config = dict(
    num_hidden_layers=14,
    vocab_size=50116,
    norm='layernorm',
    qk_norm=False,
    attn_scale=0.0884,
    init_std_up=0.0218,
    decay_shape='linear',
    max_seq_len=1024,
    train_tokens=778500000,
)
Each number is 128 + 24 x the weight over its row's rms, rounded and kept within 0 to 255. Layers, rows and columns count from 0. The size above them is the row's rms in percent of the matrix's.

# layer 9 MLP down (transposed), 4096x768, rms 0.0674, rows 209-230, columns 48-95
size [100  96 101 104 103 102 106  98  96  97 100 101  99  97  98 102 107 104  94  98  97 101]
[[115 156 161 126 151 114 139 132  97  98 129 127  99 125 120 153 119 108 113 132 118 125 132 127 129  78 130 117 170 142 123 132 129  88 128 105  99 146  81 148 131 103  90 116 103  87 139 146]
 [142 164 128 134 124 162 105 135 119 137 124 122 111 142  72 107 115 139 111 127 146 148 118  87 115 137 103 116 157 125  71  96 124 160 155 137  89 137 111 121 137 146 152  98 121 164 123 122]
 [145 127  96 140 152 123 160 140  98 135 167 102 142 125 172 140 120 103 120 144  99 156 156 116  73 164  99 104 123 102  76 115  93 166 135 135 103 175 135 153 124 124  89  96 134 169 174 105]
 [169 173 111 111 134 109 102 122 167 136 120 154 152  97 101 137 126 106 112 105 159 130 130 138 135 122 159 136  82 101 132 122  80 132 144 128 125  91 115 143 138 128 106 121 143 128 130 147]
 [151 168 156 134 145 110 105 158 143 144 104  91 176 120 161 156 113 143 125 128  77 148 139 106 167  91 157 131 105 146 127 136 138 156 138 160 125 142 121 125 110  89 133 145 105 160 164 173]
 [141 102 117 149 156 146 148 145 148 111 138 160  89 109 121 122 111 105 118 133 132 114  97 142 125 141 116 156 107 172 127 119  91 159 118 152 102 127 187 126 152 161 139 136 148 111 143 182]
 [109 133 118 145 129 139  75  94 152 121 130 102 109 122  99 144 110 137 107 151 147 147  92 145 120 176 157 171 154 142 114 120 136  86 156 140 143  98 108 108  96 122 115 130 113 131 156 115]
 [102 131  93 134 134 119 136 133 109 138 141  91 158 143  81 101 129 136 119 155 156 174 117 123 134 144 154 122 166  63 110 145  84 120 125 123 171 149 119 126 149 157  92 111 136 147 138 155]
 [138 160 127 128 150 117 158 108 105 117 149 106 126 168  91 152  85 170  87 122 133 145 164 115 119 135 122 138 145 151  86 154 105 120 162 104 148 153 162 136 124 106 161 162 139 174 121 111]
 [114 124 130  82 132 110 121 156 167 149 146  83 125 104  79 101 162 131 109 141 140 132 116 120 142 118 128 115 155 154 158 139 126 127 129 146 136 136  97  98 128 148 129 152 133 131 114 138]
 [145 151 101  94 128 119 115  93 126 125 145 103 112 123 120  95 125  85 118 112 134 120 107 153 143 119 108 132 144 159 130 129 122 146 113 162 149 117 154 112 145 117 131 139 130 153 176 155]
 [126 116 119 120 157 155 138  94 110 112 114 142 134 111 138 126 121 113 146 147 122 147 160 144  98 136 128 133 173 138 130 146 185 122 125 111 144 131 112 141 139  83  80  98  85 138 132 127]
 [106 105 116 134 108 123  95 110 142  91 136 130 138 143  71 113 128 149 152 126 131 114 168 128 137 108 102 151 100 115 131 135 106 161 145 154 115 100 115 114  96 105 147 174  89 108 109 153]
 [114 151 141 118 110  97 127 110 145 124  84 126 129 156 149  93 119 151 145 157 164 121 126 146 113 154 134  98 119  79 141 132 161 158 149 123  76 141 145 123 162 110 169 172 100 161 122 108]
 [127 143 147 211  90 131 134 148 113 166 119 113 167 146 138 114 138 153 141 121 154 103 133 112 155 108 121 131 127 113 139 156  96 144 137 139 125 112 132 156 107 112 180 150 127 106 131 147]
 [153 141 184 119 147 131 108 180 113 137 116 196 162 109 121 145 157 119 127  89 135 121 145 117 126 122 120 105 119  88 132 123 112 128 149 165 159  82  81 121 137 108 142 117 105 162 119 159]
 [121 101 154 165 104 134 114 127  43 140  85  99 119 124 142 103 140 154 137 115 159 129 132 119 136 116 159 105 134 119 109 138 134 175 171 139 167 189 165 124 124 127 163 124 162 165 152 131]
 [130  96 128  78 142 128  88 132 152 111 107 150 150 139 129 123 136  96  95 143 132  83  93 117 142 142 113 137 127 127 131 125 112 117 148 146 146 102 121 193 111  81 163 154 141 131  90 126]
 [ 85 107 108  91  97 140 127 135 147 132 172 132 125 122 117  68 128  97 129 109 113 141 137 117 151 151 145 153 137 170 152 103 150 135 106 118 165 149 133 124 157 120 148 112 127 130 126 102]
 [151 144 121 127 125 131 117  91 166 114 104 126 119 108 132 119 147 141 160 118 146  96 126 114  84 111 123 174 137 153 136 168 132 125 135 158 168 141 112 135 151 107 147 162 107 148 146 136]
 [120 123 128 162  95 115 120 160 133 128 181 120 112 152 149  96  92 111 162 155 159  83 166 118 131 119 149 104 134 176 100 123 131 108 132 113 139 126 146  70 110 127 173  70 103 101 124 130]
 [114 129 109 116  84 134 111 100 101 138 127 159 132 154 176 127  78 114 102 100 129 148 140 148  88 118 116 153  75 108 134 125 134 118 125 103 104 139 158 125 143  99  91 128 107 149 114 117]]
# layer 9 MLP gate, 4096x768, rms 0.0695, rows 210-230, columns 48-95
size [ 95  97 102 102 104 109 117  95  95  99  99 102  99  98 100 103 106  94  99  97 101]
[[ 95 102 145 156 135 149 151 109 147 128 102 117 134 107 169 131 136  75  93 131 161 100 124 128 122  93  87 110 109 104 163 151 111 131 105 123  81  93 166 116 162 115 154 121 154 135  76 164]
 [147 151 152 151  99 113 105 117 112 117 156 128 109 137 111 141 102 110 116 111 112 130 142 103 142 176 120 156 113 123  92 120 146  88  93 122 120 171 128 155 106 127 145 115 123 143  89 116]
 [122 123 109 132 121 126 125 127 168  83 124 123 129 163 132 140 180  88 113 151 154 134  89 140 123 128  93  98 104  89 139 156 131 105 129 143 172 128 123 115 107 129  94 148 133  76 138 114]
 [ 80 139 147  99 122 139 105 116 104 116 151 145 170  99 143 133 124  93 100 121 147 170 142 122 114 121 140 108 142 130 111 154 118 157 122  98 105 148 135 116  80 164  85 121 142 129 112 134]
 [ 68 156 159 136 121  96 126 111 133 125  96 118 114 113 115 163 141 146 130 102  81 163 143  98 139 113 126 160 128  95 167 129 151 121 165 113  84 142  96 152 150  98 180 103 150 137 138  89]
 [105 134 124 149 140 115 130 150 108 103 133 125 128 132 138  92 131 130 127 125  98 157  81 138 152 161 126 130 127 117 113 157 148 126 101 118  84 170 154 114 124 120 135 154 141 142 121 122]
 [114 133 154 147 161 139 117 119 130 129 110 134 119 123 148 155 111 128 120 137  95  85 138 122 147 127 109  70 111 142 145 194 122 134 199 140 173 138 134 131 124 127 148 116 146 125 129 103]
 [120  98 154 176 106 112 119  98 138 132  94 140 106 148 137 145 142 155 113 142 132 139 117 118 129 107 169 116 157 134 143 149 148 160 146  62 118 151 161 113 144 116 114 153 155 122 130 138]
 [157  77 161 142 125  99 106 178 152 141 127 126 135 190 151 108 134 137 139 132 111 124 142 131 134 107  95 133 135 123 141 163 116 169 110 116 157 113 119 109 105 139 137 149 157  88 174 149]
 [156 147 146 115 104 156 157 133 142 104 154 103 117 141 131 119 119 160 137 126 135 144 116 178 133 174 162 132 114 168  71 118  89  91  78 137 131  92 106 166 133 158 132 122  77 162 159 130]
 [148 127 132 113  98 125  96 150 173 153  97  89 150 124 128 162 188 125 125 117  93 166 146 164 133 156 127  84 116 139 129 133 150 167 135 157  90 126 101 145  87 127 151 114 118 131 136 186]
 [124 213 140 161 142 127 127 129 144 140 126 122  77 162 142  87  86 124 153 107 119 129  98 160 104 106 151 127 168 114 150 161  92 144 115 112 134 161 145 116 118  85 131 151 130 106 151 113]
 [168 127 157 114 117 115  79 135 100 116 135 109 128 153 106 133 143 130 134 168 112 142 113 113 155 130 149  77 171 139 111 140 117 101 130 111 159 126 150 149  88 122 138  88 158 108 131 140]
 [192  91 129 125 142 158 126 131 132 117 106 144 140 149 115 109 144 131 151 117  98 104 139 169 144 109 151 129 120 152  83  93 170 136 222 151 123 168 150  98 130 139 129  92 148 128 117 110]
 [122 125  90  86 140 150 113 130 112 115 177 121 158 123 103 133 170 108 120  94 144 133 124 133 133 132 144 128  86 160 145 118 132 141 110 136 150 132 107 141 114 127 179 129 125 148 139 154]
 [108 100 117 114 145 102 115 121 167 100 174 169 114 145 133 123 120 101 128 141 122 148 123 110 150  94 118 138  97 168 139 146 153 116 137 130 131 150 160 120 109 145 146 167 148 108 142 120]
 [131 113 109 121 146 157 144 147 157 115 115 120 135 156 123 134 109 155 136 122 130 152 168 152 142 137 167 115  79  94  85 158  98 118 110 141 133 124 111 111 111 103 155  95  83 118 157 174]
 [147 134 182 119 116 112 149 114 158 161 145 104 148 140 100 131 143 112 134 131 142 139 160 148 109 159 119 137 141 105 132 160 134 134 164 156 150 128 136 133 106 128 160  99 150 103 132 153]
 [147 138 147 124 126  80  84 135 142 130  89 111 104  86  86 126 110 135 112 151 125 161 131 167 138 143 125 133 135 153 141 105 134 121 132 120 143 126  67 133 137  80 153  98 164 195 117 118]
 [125 115 156 120 124 144 164 172 137 144 159 110 153 121 151 106 173 115 117  97 163 145 160 151 151 134 163 103 118  99 121 118 159 135 130 144 180 108 136 152 150 113 102 135 122 134 143 177]
 [174  99 158 164 125 118 114 124 149 104  68 137 130  69 108 140 150 118 137 131 127 117 101 140 133 116 100 105 126 116 132 114  75 131 118 120 158 155 107 136 117 104 114 134 131 118 145 129]]
# layer 9 MLP up, 4096x768, rms 0.0703, rows 210-230, columns 48-95
size [ 94 100 103 105 103 112 114  93  95 102 101  98  98 101  99 104 102  96  96  94 103]
[[132 151 187  97 127  93  86 112 132 132 111 160 131 134 115 134 136 117 149 133 188 171 131 115 128 140 144 126 133 150 120 152 130  92 138 167 117 159 123 149 156 148 120 131  99 107 145 157]
 [135 143 101 166 104 152  89  98 113 125 141 125 132 143 107 151 161 145 143 152  79 154 133 118 128 107 141 114 103 113  99 145 120 114 144  98 131 176 130 130 163 103 138 129 156 133 103 125]
 [110 106 145 104 132  90 119 106 136  91 119 164 115 159 104 161 134 131 157 100 130 128 134 151 113 138  97 184 131 103 124 129  99  95 107 145 132 109 104 139 135 116  79 152 109 108 129 122]
 [150 135 171 123 127 117  94 106 120 148 124 148 143 157 115 109 131 132 134 127 124 164 126 121 127 102  86  97 161 153 117 150 140 140 133 136 149  84 147 127 121 106 131 128 130 118 168 129]
 [157 105 136 158 140 140 145 111 134  93 132  98 153 106 136 125 162 152 104 148 133  53 136 117 116 105 152 132 155 161 114 138 122 145 134 152 150 163 130 172 186  99  91 125 165 125 134 117]
 [118 105 164 120 141 160 104 113 187 131 144 133 158 128 112 134 111 150 135 113 156 106 130 123 139 108 152 183  50 128 150 147 125 105 145 125 165 165  96 140 130 111 136 114  92 134 149 126]
 [138 116 144 148 111 163 147 131 141 116 151 150 140 147  84 123 161 116  98 115 145 149 116 143 126 160 159 158 176  81 115 111 115 113 117 101 114 101 135  95 129 144 102 138 158 164 106 140]
 [121 128 130 109 175 120 102 141 120 156 124 119 132 144 186 134 103 129 156 156 137 121 128 120 138 117  93  76 110 109 124 152 115 144 146 113 140 122 127 115  78 128 105 133 142 150  75 114]
 [117 116 153 156 134 151 133 160 144 160 186  98 146 118  77 154 116 149 148  97 118 126 123 108 115 172 106  84 159 141 121 157 123 108 139 136 172 131 185 114 139 164 142 145 155 108 132 140]
 [153 122 168 158 141 126 140 128 108 107 108 146 106 138 104 170 164 149 153 109 130 139  91 150 130 113 107 124 168 118 143 129  72 120 141 152 192 108 132 110 133 136 146 141 127 116 181 129]
 [149 104 111 135 100 162 175 126  99 136 133 147 155 157 102 145 100 139 108 108 162 149 160 171 118  96 100 146  69 135 107 110 151  86 125  90 128  70 129 161 136 141  96 149  86 115 133 138]
 [ 95 117 121 131 126  63 133 118 143 127 168 119 160  75 124 136 125 143 119 129 134 150  83  84 124 132 134 115 118 101 127 131 136 143 128 105 116 112 102 118 104 128 156  95 108 137 112 126]
 [107 138 108 118 183  65 156 145 127 139 109 161 101 118 133 132 105 128  91 103 111 145  84 192 108 134 127 116  75 162  78 142 134 137  88 114 152 140 126 137 106 119  76 125  81 151 120  95]
 [101 129 196 127 100 105 138  92  95 145 144 113 106 122 148 121 117 129 125 122 133 157 157 152 121 126 154 141 142 126  98 159 165 110 110 127 117 185 140 111  94 112 104 124 133 129 146  96]
 [146 116 161 139 103 132 143 156  85 149 135 153 143  85 148 155 116 151  88 107 153  90 131 130 135  82 130 116 132  96 147 100 150 160 122  95 140 145 117 112 106 127 118 118 104 138 104 144]
 [139 121 166 144 162 151 140  92 115 148 139 108 131 143 107 128 207 157 178 140 153 143 118  93 114 108 135 146 150 160 125 121 149 147 175 120 117 132 186  93 127 131 159 153 126 156  98 114]
 [144 120  96 133 115 103 123 130 142 150  87 190 143  70 120 132 101 139 128  67 131 123  91 143 145 150 125 108 109 108 139 137 144 131 115 162 108 120 140 130 125 117 113 119 165 107  98 120]
 [183 124 115 176 119 145 133 123 127 124 141  82 155 133 134 165 142 153 135 151  89 128 129 120 154 122 126 161 132 149 150 123 142 133 122 121 133 117 131  89  69 146 113 124 116 122  94 155]
 [148 129 140 123 127 127 116 109 150 119 106 107 146 125 116 138 163  76 148 171 112 126 127 125 129 135 110 164 150 161 160 109 144 147 102 128  70 119 107 145  96 163 124 135  77 137 128 132]
 [126 140 154  88 144 102 147 158 137 150 118  89 158 134 126 139 149 112 147 104 172 100 148 127 140  92 150 153 134 147 127 139 142 137 133 146 107 153 103 137 153  97 103 135 126 138 139 118]
 [115 147 118 105 132 153 134 105 120 124 124 161  94 141 183 140 120 150 144 150 131 127 120 114 110 123 135 110 164 163 150 124 174 163 123  98 161 171 130  86 143 141 123 117 128 117 117 112]]